From a checkpoint of a small transformer trained on Wikipedia: width 384, vocabulary 16384.
Each number is 500 + 25 x the weight over the matrix's rms, rounded and kept within 0 to 999. Layers, rows and columns count from 0. Numbers have three digits each.

# o: layer 7 attention output (transposed), 384x384, rms 0.109, rows 128-191, columns 288-383
# v: layer 7 attention value, 384x384, rms 0.126, rows 129-191, columns 288-383
# q: layer 7 attention query, 384x384, rms 0.0896, rows 192-197, columns 288-383
# k: layer 7 attention key, 384x384, rms 0.0925, rows 192-196, columns 288-383
o128:501497524475531521483461516466495488444488510477484488508502471489462492493522456489516497544521478491466473565463531512475565475528476466510452530529536546479486472534460536477461466484500480531516502513508537442521520506526504475473539515494511460491504504518543496522506534474457474481
v129:497501499478499518540485529492510474478502519478476512543524515535500514497505503479519539473558523518545473510501514424508480441504465515510462450529490515472514498486526505503513499501509505494475497496550472484531521502513501501539564478480455491490517541528536473502478470497503526533
o129:485473463554531504544490499520527502476491499479533506500456507500514507481500502501543508474518479500469506496470529494490504499481505458491518516502523557506456539506500499479479546509509505488496503489546488495468519472477468511525512491468493509496508530500524490506507533508441489502
v130:514495504478455517515551483570548475489507479555484471502497494478506516524495499539514498551482525508447473428521507502501503525511471463504477546406551519542498462553500444519534515537521484563502535514542480474538551465514538505473477480530523460545470480509504405489477535488535503463
o130:523462505504478529484509520523488523517514555496485451544541476521508481466479522479503494520500487520474564422520464506535529455531495505478460477525524482533487480492480489491521504516494500489499519463529483465495489477489493510520501510568503485458481475567458481508529513511515459527
v131:513513509509500474503461497430535512511462471479558490509494460501527475499508501486504478517491504551490543458526512465477473464482544551508508508500513516481513497545519511544494483530485504522514520506506488498501475469502523475530486488536524542489527512496530517474491539481507498520
o131:489513524484468473492528560444503510514517508500527513525523501475527514520523533504481473553501537496527474455484474456492497509493479461499531485478498553462531479527483531505524488521511524480507514478457528562514485502463503504542491519529548509455487511492486584504489544508501464515
v132:516471420498494502494508465507499518463541484494536499483476490490457474477500442495544512495521531504469484475475512509533516542511474504476515499514505460461487472537466504507450538490492490521473456554520525504509526509495509519471444470515485506517520520481515486490494479498522450500
o132:503477467457486500505532520569495515489510536472493591532459495472501492504473493510502460487505501456490526473470488515507523486478508521512478530451479533529450487514492483520451466482490525489474496524483481496486526473526466473511502480504456523502576516481538451451479494485487498525
v133:514484515496527503449523494512516495511521492521522491478507476526499433546507478525483504476450493571453490513435453501470479514538512456487471480518439473468429481568530466524498542454504476513527497497475505487489485505521464554500476513509532451517522482532494504545503503488448521495
o133:481557502492499511503512494491542491522504512498516474490488508495505496466491495464487519513494497478518495517512467488522539463489503498500435511570479486505508522508551484524499515458528493493512517506505491477511471468487514506474506531465531486544495483513542527480527471451471525515
v134:598449512500501487485484466509483461495461529505491437533466507470509524491499504507474513513463490500496521512513544542443490533544477481477493534548492504454484525473456451531490447529512464546515475480497540508479481483495512497481516467479441495507493506518524488500515485453547515562
o134:517502447479531528454521510500498463539487521516484491493481504459494520472475497507515530485476481501528461541534510493526507509540496501493516501516487531496483503446474499449509491457479524487528521498538514473489519474515487506500495502523471501531473507499496429527492489551487504472
v135:491528490498518502486509525530471441511507521536509500525567512507454484506503558480526510511479521471508494542512529529542531515506487466491511457515550466524527490475468547493472526475482486528518473421434513495497535536463515585481487507500490542505563479492520536525485472463559512496
o135:509472517477516569507429497464503445501517532459544528497534485508496527531519500503527471493479473526468511523510525450526523488482495499462466496497521499502540526477503538428503503487502525497474498485482492468474520505533485496507508485484552523515525500517493465527502473501443507536
v136:523473472475462472506474472460438483476499501522536489512535487496510493491477526489476527492508532541519530497481504511540521522537506541511551447517486517431478529483514520466467514469431469508462502527531494502464535512439531512522519503494490512507522485502507523544477530521514497559
o136:493492489478458503516501468471464466534498524496556510507540495506472538511484476497513432478477505502493475509505509448537503540521517474478504507486513521509502471474521497480503510459521513469450546462497482536515479477532504459499484496449494495502494517516489508542472493502547506498
v137:521459471512458474529559486454524517514501488465464497501458520434508488531515499469506461528527478529501533454524526516484492559519559512533509483495475497480487506524511516517481501506518520472479491487477499518528472498487481471513517461506495486540492517507503496491556533497509500507
o137:501501505520510464507503521468479450512501508499500526472511532467469489454524502487492484519511515503506477431519486499453463504540516500510497479517512512489448481499461482483532501508511474510517441545508508518482542501482541489490466500561508478536472473520476505510510493506557478485
v138:473490485497445513480488473508467509475540480504501502527503484491469514514499517533491511493510489472462508496506493572537538557490479530461478496525505511496495511499430505510514519449483506503503532457516498525538543462480496503460542527527504490502461473519496504559500514528535502490
o138:470529520506466555503530493505511553510517460532484480533479490498509467497479496472469528470463479519529550481454515522470472504539523479492500469524491450532481505458494537529516465476495457497450469477502487500491513478546451490558517494511515551491494467470476534555486484500535525497
v139:433461535489518503493498448497513571448479544460441506461551507485517512523478506528505520488538530541515537472485470482556529535447463515555462526477469473504491491530502525484506537521494495514524516487448518485520497525484502540489500490512525548525510508534528496495520499480543512547
o139:482496468511484522475504477533519470473560515504492573456536533496481494482511498490486572488526496497513554472513502497508502523465472505530485542509478457511531517530522474447507486548493514515483513516463459468481482549490497528505520533482545586521496515508545474505492519496475485449
v140:497529492491460530505514511507509508503500505506512496471510469505487503492501461452518536495507456523504516527494534539499521569487485543511483468506535506494476520539516523477527548506462481518520488529499497488521540437445508485523521434437525469488549524533477523515520523481508483499
o140:524557492442480516484530459501502523481567500477517514508537501504487522489490512500490514482495482512519509522474515490508528503477455524476460451523537515503510480493491484501481519497491514500524508494475499482518516460453485541506521520472545495546483491459475492485524559497484481514
v141:484500495491453463524510505477513549510532505513508506533474515506491507520465484541462519474490489520472509503437545506521488556557492505481486497527529469536502485502509514517517486512474522504492468482501484462523511480526542517532534488506526529487510491470472478527497499497497514488
o141:536494508476523513548512515514503514486513521537498533500475493497535474501527545499469515482529473518508530562504481489548497499486511492479483502525467463533491483501495518496502468509485528473518543454500488488545510497523470521552539469498511464479473491475467468493566478528536488548
v142:505502507497517517504456515529545467521479502491473478504457499513521466501485492503464468533500534543520466509527531512510462485481483517471481491508532524497522492486494525475482512538513510512474468450486543491491491510499474500517469499543549508529504516478530477503481521533513500507
o142:488500498488490504477511535497505477499477509445511496550469520498481483471508508516523471517499535504510513454520495453500513514477482488504486488533489513485513531484510485494482503484514525517477523494476515483515508496493519457490486492504517473515540469496514502493495524481470493496
v143:487472550493472535476498500532510500520481495493495448501508470498553522516520491509491483488456483516525517482462497489471485557538549472538513559527513488516494484493464473520509466457473501481543506471448506518476474520545541476495483549480556479527473466504508465497525566504543551553
o143:507474507491502507480527481502524498503508456508500476463526467506479522522512520480497478532448527498473537521480533522470500513539512486501514510475457509487537501445494499484484539481464530542554515521515532476529491488521480502498524471491507518469509506504485505504506495530515476480
v144:506467518492475472492500494515515473515518452498542537495428484473471520517475531529513487520468533466467512470475474476459528501480494453518399530504494513513542460496491471505540474493518425518503544520554497478519515491502543462527500536498483499475500514541528459488457490490504517489
o144:542511478465501502483557547535470521482532499509513517527512491483499491521429518490498499488526498492464529474444517492427468489477480471481539499478541522534504487468507488507522479487536474464496475473501488462517518474510491473529503477492481474549447517493529524502490491455522518484
v145:494505523507495503520466516440466506499499483495523492508487501443521534495515551490495509515487477464524506466484496520489486488529485491503540499517516490427488482491525496500543553518484484509502563505532515483455487490514522489473496477479506464527465454489541477476502502453510526497
o145:491481483470524496509492521423493490491509518524497509493517456499472481514497506545480551537488479473453443418516539487512457473512495487476512452546521451492502494507533533472470505510509471464515497523471482472476513484498499505489513552478505490489471516467478478513528453481532531518
v146:464485474523536497522488495463456490467463503539522496512493508483562474496480500554528501516514451447547479518521481544525499517529504489445487477457463497529471530501517472492495546504469523500474553503537479458452525483533487528485483488503481513510509565497496508453511473486509482473
o146:541435470530474467493506540498499511503531481484505485489485500506494495486443486544485511514522494551517528506492520485544491462486495525505463500501489483508453513485492459534511511501509449477539510444479459503520543507495518503497533498481485500474540546504470509509534458479538501504
v147:512497479491500455489472553546512514536487480542451516469577505489514489443496503491520491497472525529497545492539446512482544486528460520516488519465509461501568486460461514469522554526511487497498467467503481458548455456496488531490516522503515541442479472540506480544524510496491514509
o147:499501560473536481469509549483502496499451493527476489483504525540477542499494508565526470527492510496460484503490435497487502499510484445516477503459455445499521508504493510499503506495461483492472524505507483514505460524522476501481515542475502541508479530458490476508523482500519545473
v148:474552472544516518488497527498482495495480486507449501511479489483465527543494507523495493505502504505478468512502502504476474524509445489484491554467503540536496513548463538435510504531501485471486520540481451541520504560532542526505513508513493518569525483536485469512489476533501497470
o148:526517502513484487552501538512509472483455488569503507512448539503492478488480540487461543575500469520497510497522510512480469496458520527505541468549520502503483461525425549504490515497458518502474477537503539498473430555447486492452487511526595482522510492536491505497505511510436515493
v149:447518449522522460499526461440526513506516491540510464488507478496480529508471493521513493493487535500506497490491491497484538485491517501487515489504497448500534488492494470523429529508471485504494449534544503542516501483465465500494508473504538482482464424514495506487512509519516498437
o149:486447543467472471510542482466515467522544502527501481507512544530523475474510514496451471484463507487477499475481516531483537523522457493471502521463472519489506512498497460476501510499484504466498479516534515521519503467503498496515540490485464496465518475484473491479479536469521480527
v150:503525497515565466470460511492447496534506483511530434491477547478488516494543560500500499513482540514534512536544534539535509473498540505446489463511552566428498545502539511502506497473507515463514504451477520532497492486462515503558549511520509491460491514495492478566530507464516532529
o150:513526521473502497542504536484511469474517560474496497480485522481520454521524500493442478520475534508513505501525523524517474529474486527484505503511492498496465521487490469486497506444496536499526494481515580490498499508465540494548538523497537515462493503465506517525515469526473492502
v151:462522471471532499538512483503513474502489488491487520493489480505472493534504517462552517488465468500510463489477457491533519460468459502472433495536524479471528495474488537575483472509472502530516498481479449529528454546513479522491529484529494478460512495486518539500495485444539483486
o151:450548447493476467471483507502489480494520492447523527539546521501488501468514507520507506478467501524467517489470518542482489541470460535508506490560484506474494512529472529540523490502481520490489448508499465520486518489459476516471512497494540540502504503481565495499482496486499471466
v152:505536529496497504486486528522519488499504507463551459508486546495550514472495463484452511473450499495516474519512499533480498487566495548469527474512468495467494488555493485489479535495541500515505530528500489482445465531491469473512471548473452476563482531515540489511491479525460469529
o152:517480471508488446490525528543470474518516519527521485529479473467458516502482449487510539527493563454522491530523521500508477471528498500501516506502505508479483509501510521447497531478503474532498544491511551492480507560461472536506520521507492498539468509497469451498504536486496501510
v153:489535541497510513478530485513529539535479476474487451523541536510516529463501559443516517493492509472523487505497554485483518475522500539487510492524529480487442487471551483439473481514532523494530533468446534517517536488479475477509469502484514476438530508484510492485526502521485531509
o153:508475485517519500486517498510491520508501489487488493496537500540492496490460480484464481521434465469487513557474528508523501547481539505493470501497482518543513506498507584512483503466489478494526516460461481465484460498473473500479482496513517498489525489497464501499462559514522484481
v154:477482498475524458518474513487489492534502501482493500509499505510455481498486501484555486484502509520488481529495555492474503461498509509495522541485542468532515534585516496512514550483512502571538496471511482467528531480502478513482544473527491493497489498549528492527494493502462482487
o154:486513468512507467505500480511494529502554498500505495545492474496512492488492520498491459544469525496517572516501511498499531463471529471463521478477482512465491534453501541503546513483519528574478525527498477461474501484501544519476501503527546505486498517539493520477506491500509551482
v155:516510474473539490499500498514563544507491507517544524537503486500501509498495506472515474456482502552495444502524508489533524535515529519490493481502488490521500498531555513499481493456537461497544524419489470488513478507462537522542501518487578487520537501520416499539510478479488489488
o155:518530518481537510487509484496511511499485501521547514490516516505518499509484530461495506531494517513490518500514532492516519517541496489494502531515532508507497501516531540468484512515516474474505487540503499511493492483521528483517503532495525507497494502512519546476512523500495466501
v156:518485516543526551500471476465466500486508518467455500504532496509511494518517490512494518466495537521521531494545463492488450483461486480430462538482458482507508510485509533545558511508539521426471473492489493527508497520505513544525476469507506515476531524470450528490475474497542486544
o156:497521506476467500511520462491501507415477487506511487495479483496513509473531496503461521431492476478514526485570441537461503478489522469519521519516555475495455533489519478467529487495467534467513491481485471503483485562465504527517468502497472567516522456516511530478480511505546493510
v157:465498532512442501522456505523530489487459482503547500487440460504523535501509466493488568459444495480500464461527507458499539510508480494547478529516445464471495427513496501510517513481510497541597473493453539477508517513465501503518443482473500489498491517495524488510507515443516492485
o157:473490498503465537488499479508515490495478498525494507525492488503514523504476500518494528485515483455490514417474527488510515494467557508513485515535477468497511499548542479490501494526460507506559504487444527480462454505535509493514513501514492504499505497498516499460477547507520483512
v158:513534492503546409522484480500508556522470491555500510494514501462485398442526504538471487455570490502471512520511472498548484492482481493503503487465559495434494520479533479484520548498504491504452489481498474525472513539498487539544525484492491536519460516473501533529485489499458503488
o158:512525531480534458502485512516497503491520493534514511495501494513496530494514479497489502460448546524501481494508494486516479510479460511485445530478457456500502508534509499528475502540481506527442534480504499503550501539533505519462526505542515461515526528513485552493502496448512485486
v159:507516512503546450518488495544557493527506492467471489460504521495491499452498489571510469493458456498517463502491519516476508512535481472493504515528491511523460463508482501493490501488492542528466495539488496440507495575420494483530532486473487529550484539473519492495464487519493509456
o159:521516487537533485512486518501468524514537456495516463525454507513517483432496508501506530532506465531498519495511469500461500542511487513506481514506493489516498549528497488478499448487474494492459542541492522471507502485449509494483539521488453503506537525499497522528478512518499486510
v160:490532453554482479472500488517474453506512476470510487508471541531504512474526511502511466501496521501506535516478513464506520501511488509512448553535484464534562499519507463492468523482487499496474478536526515472514522481522504504504498491486496484496441466490480494443506473476499521477
o160:528544490489484462479470479498512498508493526500483496511487502525480491515520525498460485448482508492497512514530470479523542534515549500506406511488488516531515511460498494454461487459511473455469494485532489528527514512525530511462524497485527526500477500450502486458507508489522489505
v161:512524509500513508480588482540469486488461496512486503540479515449496499495495513484539503497495503567516506496488521488491500414512489479485494536498516488474520516525449496540514443534531528518509470519480515506488504452519509496511495469529482450505466552488512469458497515513507504507
o161:513539470496513503489497504525496461481500509474517488508488503494542487499501476548489517525501501508523465434496456498499485478482489513490488483532509499501491458457484544493488488475446530507507498498533482523482510457503472503494508468479510487471525477521504494479522503459503553518
v162:519496546484491486529509528519487466514481487451484490494519514481528545477520484502508494494493530477494457527498477470459501459512520424499478540530482541539504481523492452507556449472533519546522523505555473474493484480510537443523520513545524448497528544480499510465520475537470549512
o162:460548492495513515501498465505507485528483471544475484530506498489496492441535505500527517482509545501495465531466509488474440541527551528510514466454475483520479523486525526536524482523538533535497530496529503466516531526497514468507521543511501467545526524517484518512493521535510498436
v163:503456563459516463511495478491531511501506529452487437508515531506483553514515493489541539452501455499576493500490481508501462559509512498497545493534477458540498523482498495520536524522490504486530512503469522485489560488515484529527528485475476498524523463479495548520518467495488490487
o163:518443497497514511522499551440487514463504501507489493517527510512501511551501526457471539454512519488500429503523534508562526490505458499513468487531490513502545510491474532501501543464501518553526535507503467515480544499494478468445487502467508526533487487499521531470471563557491494479
v164:446466480522494444506468483514550536488448501522481525537476473476498536547448501457505508570468535479496538492502535518435506486498511473453542524528500515492517499512490488461515508545502504484489471492500474564506501448470520525511533456546559448489510521499513503506558514530576470516
o164:500490518485509475497501545532519528524526518511506486513444538495490507531535510507512495530504502515501492484485515514452515508505476512445481495466468470529518513469467506420488492499520522486530488468503525512466511472515508508535527455530495482547479519484489480465468468528562474512
v165:520450497482507478520491482455535502503485476490501481474496489506446526498490528512539521487502474503481511465513507527495504487508494533506473494493495514485461498528528488494524501501540519489500549524551517497493524444497481505531531433496476479507443484510520499508487514508488482551
o165:512491527512492485489467505454467532523483487478457521514535466491455514475504516506504515485475466513484435432491530525516504442479485472496447460463523489474486511563468480489452531450499487489481535480495514499495539506452541493495518513479509464473531494476520492492507563516555504482
v166:550446516490477492484467512509503485511497501537499519461526468468520542514497507487528517457476483488497489469485517445455542476501458473510500521487464502509502492513516552510508500441458481506557528495540532487521508492469550517536487478454503563490501491488480532475461530470515502529
o166:510527504481541531485467532476484515510490530509495525513560499512500480491484509488522501495516472516518527456485495489492493509444513500465529484511492493477526470472516503465460483489498522509442487519505508496534509538479513493523504492474506510505483540500509475481494547478518522520
v167:466533496503491471474501504481518520496511476535481487491457452500523456421490497503500450484463529498455527476504488468532476488465464477508466492499458505446443509492491491489430504523534468530585494483516503505460490503483499484496480520503466474499500482490514503491498536523482522510
o167:466507520422496488483474508548528464491472531524479494546482509502510480523475516487482472462459499481529510485458521497488467493456483525501540491478497492508520487545513485523504506503551475520463493506484491490452484504485471505513520514525484445482457474455490529509537496483517532503
v168:470509526520523506522522438519491511528481472516517483491509471494544511486477552515497508485527482489530495514544480503517533492520483528482463525496543528510470499473541471464489468503494475475492483482534531554456491457489501503516561473492454475447505488492474545517490518488484554538
o168:463513528504515489471482502505501465529503487488499465497522499493504511494521531474491526494538454508443501481503479528504481512487482507475447495492530518527483498508513494496469561530488499521519495512525511499503549481484512487545503466494483484500513544492515521560513522518500527485
v169:513521504540566522532538480567557515488492457499520475516491528496481526456490483518491525490494481503486511476454476497492486478496492497522489487411467462533477429483536487503507501488481482479535542503460525543506485512555512475490515474520553501494540486465496512540504471554482539465
o169:522497518484510511483500500513522479485459474523542509501533514514449542458462512503482509560540508489479527466512455513527512495504504507525518484439476473486494535478532504473518470537550477532449506452473486534486514467539537538439510497518505515531536492456520482470492520505515516455
v170:512498502490532504479517503500449488509489511505486484539555504484482507536549511476478505488504509475495489517509545496472546526477493511563504442535493481479494460477477509446513511469552482477495468486539486529485519497488536520483476435448481464474542509435423539499532517480496519534
o170:484488492537473562445484459498489532512483487477516514527523515520495490507466494543539516457519471482425451528487546490477492508554489504480538523503498484517504485502485516440545501508529501484462497513497529547509544457499529512496504483518497466532531516509505519521483518493500520477
v171:479500541514511527473510475520504505514476460515482508470453520430545546543529486493493451506503483486499518541481506439485492503466448514486448538483523502476511469490511487527517490487464514511553454483528474477520454492457532514480483487470476509441518548466530502488482474478496485546
o171:494499493463495513438514453504494479491474467432510511545462506459528529490497481451525493531497475491491507480488535476481502517481489517475482477461500489526495480523511486498535480491450493501479507470535541526521510505503502518478487519496509555541484527523502512501499495505463496526
v172:511496497493515516529521523505479480461522487459512494460437495463488498497505491504480508530491469533485484469475541476542594462508545544583480525468469520495517460515508492572507491512540494478532536524497513496484476540494533480501473490465452509508491455486478496494451501494480501474
o172:506501500535501490504488513502480484467494476502513493495483546497518479511488476519486489521495471490465492451480508479509495500524517486493502519514467499524504455525511488528517472547492486504476571532522494491458486522503528418503505472513493532499510442482515493475446499484475499484
v173:513462507511469506466515528533530487496493487543571506520481454487509435500474499461507503480523506495492486518544503539452481521471521508501516483504502538456486525487490473521490471511507471509515478480487508534494489524536529479431502510487529506531491484498507477493525503464515504513
o173:516484530476530518483524505491543521494444491509483403516492498494491501493495476443519494539485514470508487492499538525464510526519486546533507485439527511478495513522517518557487505523447495472532507468483475560514512529531468502506465481520469503499515476510474490461515536470469500532
v174:491534513473499495530512495485470503439524450526529463443454516468525469454491509433548526470499475483503508504477571496553550492465500515513500519513486550530491493488526509517455512490460497552452496544520485471496510512500481519466488505451497486485470465477515495472475511549480444519
o174:494445479462458531500445475473504475476515507478472524495487497523500524491497495498476444533462527508522526509501519522469480501508509505500459460486500522521479467505461424508504498471493509541487482502494474482469516523540518493496491459449478539518494513534489503459521541454486476519
v175:488522522503529430503548561524562503529553504484502497487535479488496513525456510469496540533503479493464500508495484525542511458491530563509484484471516524521472473496493506486467488485501507455511527508499508515506505494486541486519552509527516490497517456484482510508459501511484517488
o175:512468505525554497484460534490499534480502489460480526512519474454530514491521489485487502481551464508490471535483516523508484414460533486479508501511478501498520478471524502417507500533527489494499483503487489483475471562554501458527501499535522465437466507465487520515480523498518468488
v176:553521513465477525509521452503465491525514512516499506507517490518474527495555559506502539487549439521511502521497470504533495494467488492505511500561452489512513533508504502469522468531453448528487468495477492538520528491429439495507470471446502501500506535480532484507514474507480473494
o176:517498483504482471474464503482474534526562506509492516497536491500511487516494504527500509488503454495509474511530511482475469517470481465549540510488502487493516508517532507518471528513486500464543489437449495457475495547537520505487527515452501490513484490528542521502501498474466504525
v177:506473482522476488455491479508525498469495501488516533485525475489476537531481498483449485478511483454519488501480532497482458541504542520459521482535477494495554515513466492490487483483499510530546489503519460524488498437518501465471468505485502494507488485528507482523535510534535497507
o177:525451509485468524469527510495511548528517520491566483529477492507509489484488529514462500481464511471461526508513562509502498499514512506475562517463522503521441497469517542504493459531507505508470467507508453479483513480507528513494493541491494525516514458534479482499511474497550527487
v178:485489474589570515497532502567510532498512493468467478511548497550494474478526433553488522501453513492472497458512532505547526464502474521494475476536503502515498462519500488513472552523462568463447502510517481491532508516496494488488477498566521518503486526490486481457504495547475521519
o178:535474551528535483488485507556508495498498475504467493585484528514474521503525435486538465503529445497496536442523448517507523425490509501506451546507485564509528502531519473468492525530457522470434493466517524491535544499519512504507498467477500508492514502488501488489548468500450500513
v179:458498471470527380545508480502488481516529466505472504449478525509497467495497496459483528444508469535505540513490522468550578458516490489508472449508453543555513466448506524504503486534470512475504467513490491530506541486507507510534504481487500503491483481490489521490464520492495468525
o179:453471461481493522482524480495531527496506461482481530483532506522468498440530487474459490445476498485482496551511471463526513501464484518484521503472496470486502490483523487443542506508453522479476472498532502536553459577536510454498494496486479515551502520494511573445458513481474535538
v180:536476541525509509533465499510513517520506550490489489508517509499472503464523451507494491508567493476508524516518464527521508469491449541508453467506524547508532484478495497524545478489532537489454476467546477493468516472507516523520545502567463536489471477514500471447470471494507540512
o180:496478477496466462509469530471464522499503485448521528512494508483496516475527472467478495514550488519492514511486484475522505482501482524516490520492526524545526472513481546520510515511459514514458499498507494516512531529514505468506503464537484483505519459544458477539502480461539498489
v181:449454481502468448481480503457548471542518519532477499494535486455490543501527505496484530531489486503498530522515542475476521499479489540478488491506494473521485521496470469412513500506471465492487508527520493521464508504512481427488559507494494463479492528528538540501493540492471519471
o181:514525472506466443456480557514492468519502456521467541537477510497509520458534516556523495467477493450503473548461531467484540495479525497479530528528507487493505514442524526448514516516486497505541472495522454473489493478437474501489505490509482555527501499501511502505528527509489464544
v182:489502494470533487483505460521509582521474511501486563492535441522516496514516497524459527549472491495493542510538493478493487503526567507523484535483482490494498493521528486522496511458507506442501512484528471491514442455481519511512463502535469539486462503522462518504459505494461481509
o182:534477548454490520492426524468531481541478513498449523501496467504451462521484510462472540521498464490488496502537476492479496509487510455481475511501491539525488498534490516516532512506490480519476503529442489476491447527513560536516471492518482526439520501539446516488499512474542483511
v183:506482492473525466503541500532509515502543461464450504516483472497475494522565578498492553512476496507483509488497496514504481517481472469487494557546490490459505511475525513546508495485515505525572500499469508501513438508470457499513473488483558467501503500472449544513476457480470491454
o183:461503471506523518489521461518553513481505531496513484498502523540492500483472509457483481497505503525501496467504523522511477505531482516489453518480451475461499518500496522519489491526538486552533474516494502503461492478518516509514475497497523496522508521551509540474514469534463487489
v184:503482474493553533494504511534463461515475504492502509487476498525546509521501515526485490507542501469498457503505504501479477527488508552480519480527452517517518525446509475478556453455523477541476503456524511487474483527550489480531497468496522512532503525495484487469478474494499476476
o184:509502544476510496530516465488473475494501545505524519517525508488498503470451532499503573545501532511479443523499477497498502486495494482481533523539538517472523495494515481531461508514519489466459566465516510477511506512516573435510490461502482537486494532555488476494490493490501488491
v185:485499522481513491461539509528529504492478494493469493519502421506452540464529531493471478525526569477507538478493471489502484476543488508495452477458499533494505435507516453489489447539480429485487519554539524473502511445482521446485451531498494469510480485487526519514449526507503516522
o185:531543567479513502483491487490466509502504558528534519519491498484498519437522539505486513528485465514526473467477509469508499465443486565507495525460524512542520456450498505535507472494493511516500510514496494502518473502510517455464511483483447480533513524495501486530520504480480498521
v186:519505475508491536498501515513511484497515476524479481553482559477422526500535489493493501523515503522473479511499550462494511527489565539475534486522490485509530516488491522481454504483521474537494490468494541497500525506483451530450469480486523493489559475491454494496463467539514469500
o186:505566508513499499488510486491484507499490504470505479478512542451522491471487520506509476501522523493505510482501476502522534512488536526500501456516434459520518524508470516475476493529522495504496512494542518505503522467490511508520448497438457475496471510458485550466449525523494504522
v187:562515553474527496494482503487459428503480486483474471491501528574534471507527504479525463486532492514506484535553462556464498464450502519466508470504489546525487521480464473499510467490474512507482486501513478487513482501459508529476482461507499513497536489516509494502456491554506514493
o187:495491456488525516492476524544499500494516496496509462500497504507525528501472458478509498526487488501514493574496481499506487536478518470531503507470530531529504489511503491517536499556478563516491510500456473531497511494508463483509524507523490509523495541509529508530443525533504515476
v188:482491516555475512473501536486479467525471523495497538540512472520463502473519540502506540518471486456478508500492478513498520499465497483506493475482481522476471509472453476515502519515516495487542522442483522519474497520492513472468521489493515513482518547469506457512464461507505525534
o188:495445523515526500530504540528557462492493537520490509523549499458464495478472525518515523508482456499469485498501508463489506477500519512488474458515511513496500496526520549510509476507481530515508498494478461536524460467526502540437474475511551537495468494550497511502460499511582486494
v189:504469542487502553523537491523481528454527530518501491462496483510475495535526525468511502597479507508529524468465515554525482528476465502518492471454506530529472512487467496487453494511493552496486524529466511527516484493508497520496439499500466543527501487571476499465513439478477495480
o189:520506534542491509532510454512512522468455516480477469458491507552492514482504421503473534453501480516492532456499479515508510510485489472541507507489518520483475520519476496481519495498508506542488461511500500536522481463521514480482485484518490480527514438556496515464504482507514515491
v190:542503531505564488471506481482495484504503490536490511495528479492444472512540463473503481475516495491504535507496492459457518502458527478482493505480458492519490499512498501491496492534495520463510564463475508495525471546501494528526472472465474470524567470532511506537508460470482500500
o190:499541544480507530545477511451480489476495530518506500551461499517511542498514499484505530505506507480507489514487463559509498466501498491513524489472500529494513504492487519475468514513484500518505483525470479476531495524482474507514505522500519512445540471535593519534462472510449549503
v191:525507496488534559454497492442463475513524513497549530467476498531526460482460484541502516529516505497488546547460458491521512460509482477512497493515513537492532459436516489501482479501482500447537463490516468521480537552461517523456465519518494551486527424498495511497484461555501497520
o191:508471448533458514490513507503497510538461474506502533479475489525478482525487453490508516493517450509503515515511466499519525523495499496494521500424510511528473482505489467508476534517494522483490469508544477525538475556504547497494461528518491518492540488432540487547528470498493468489
q192:497528461496526498481496493534480532493508486515524525516475482464495502508494440531485505484501475516483503528509489485517498523518512466501483485524506476477490488522502484507507515510485494453495514511529518508486500491460503512496465483466488486511498498510521493510524504518516512527
k192:499481507499491490492503546513520519478518479513521510456489470503513505449502469477476525508484472512493532520519521530505502482488486459476521516472503479501484511511446482481479499460521493506491483486509506515518469473520528521496498506512492505489537498492489495499481507478463494488
q193:482483531514502530524507500428505512520485496488507480495490518457495474502523532493496476502491501529517492488501499440508551486516503513515447517456529497466534479504505488468508498503472481515474511501549511474471544461517528515528491481505508445537473517497511520516513480482500474504
k193:491486522510519468494505471488544464500511487556507526521506462504518490506499487528518507502459539527504466492530492528505529523559504504512531522515480499482506523502487512522495485487483467521450495509451510525507503506513519523514493510472472501504528510526540458511498473484527469495
q194:517523521516483492514452467478504486490494505522493498498501475492503499493487485519513491491512476526491525502508470505521472513520489501470491455558490500484524485514516516493505521515523475493502506485523497515505500463512458497528492479533505523511487537529492447503511486526491522475
k194:504500503490536485509526509522516532536505505470474460519503477495500511512490524505495520524527499461514536486468499504487465468478504474480484510483506468502474480479517481453507547512508495534534518485506450510508490474509493468536461471514509536519479489473494542461502515517505465492
q195:488511499480481480502490527493511506440507502525462511515503470521477545487522502508494505491483475509531520506471470466476482519511504505471455488517493481488467477494517487520490496438514507529491479511478541498463517492484513524504512506515482495493486485499507500487492539471521472507
k195:499525501508495549481509488508460468513490513535514502515478498514514529470520484534500498496484504472488514491489509478515500496509486467519473492509480508497479494496497491514490490510478512498498515536495486489546515490503497505494513521529481533531478536471496500489484502510498514483
q196:494495484511511489481530507461498500490518507498503535505486488505504490487447522518536505466499508475514491494461484503471534466519531476487506497482486470495512524476510486502507467488521497496523503495494498506475512493479523493498484528505503490479513477490512495475509480551494513505
k196:500522486504528496554502503506529516483499525502494509521489453520493479461559487508504502543476500516531550503491521499531519529499490509536480502482477484520488529510488539528507488511543511502497512486546502500549533492474507527493519504492480518492486498517492474523513494489465500495
q197:492500495505459505520490465503474501503480538491498542502475502539524472462522465499480524541484504505461497503515493539511491481499481452481496468539490534486534507485502505540494498532461492505498512490514525490506520495514511497495536495495494499528472517502509469478510434517501530497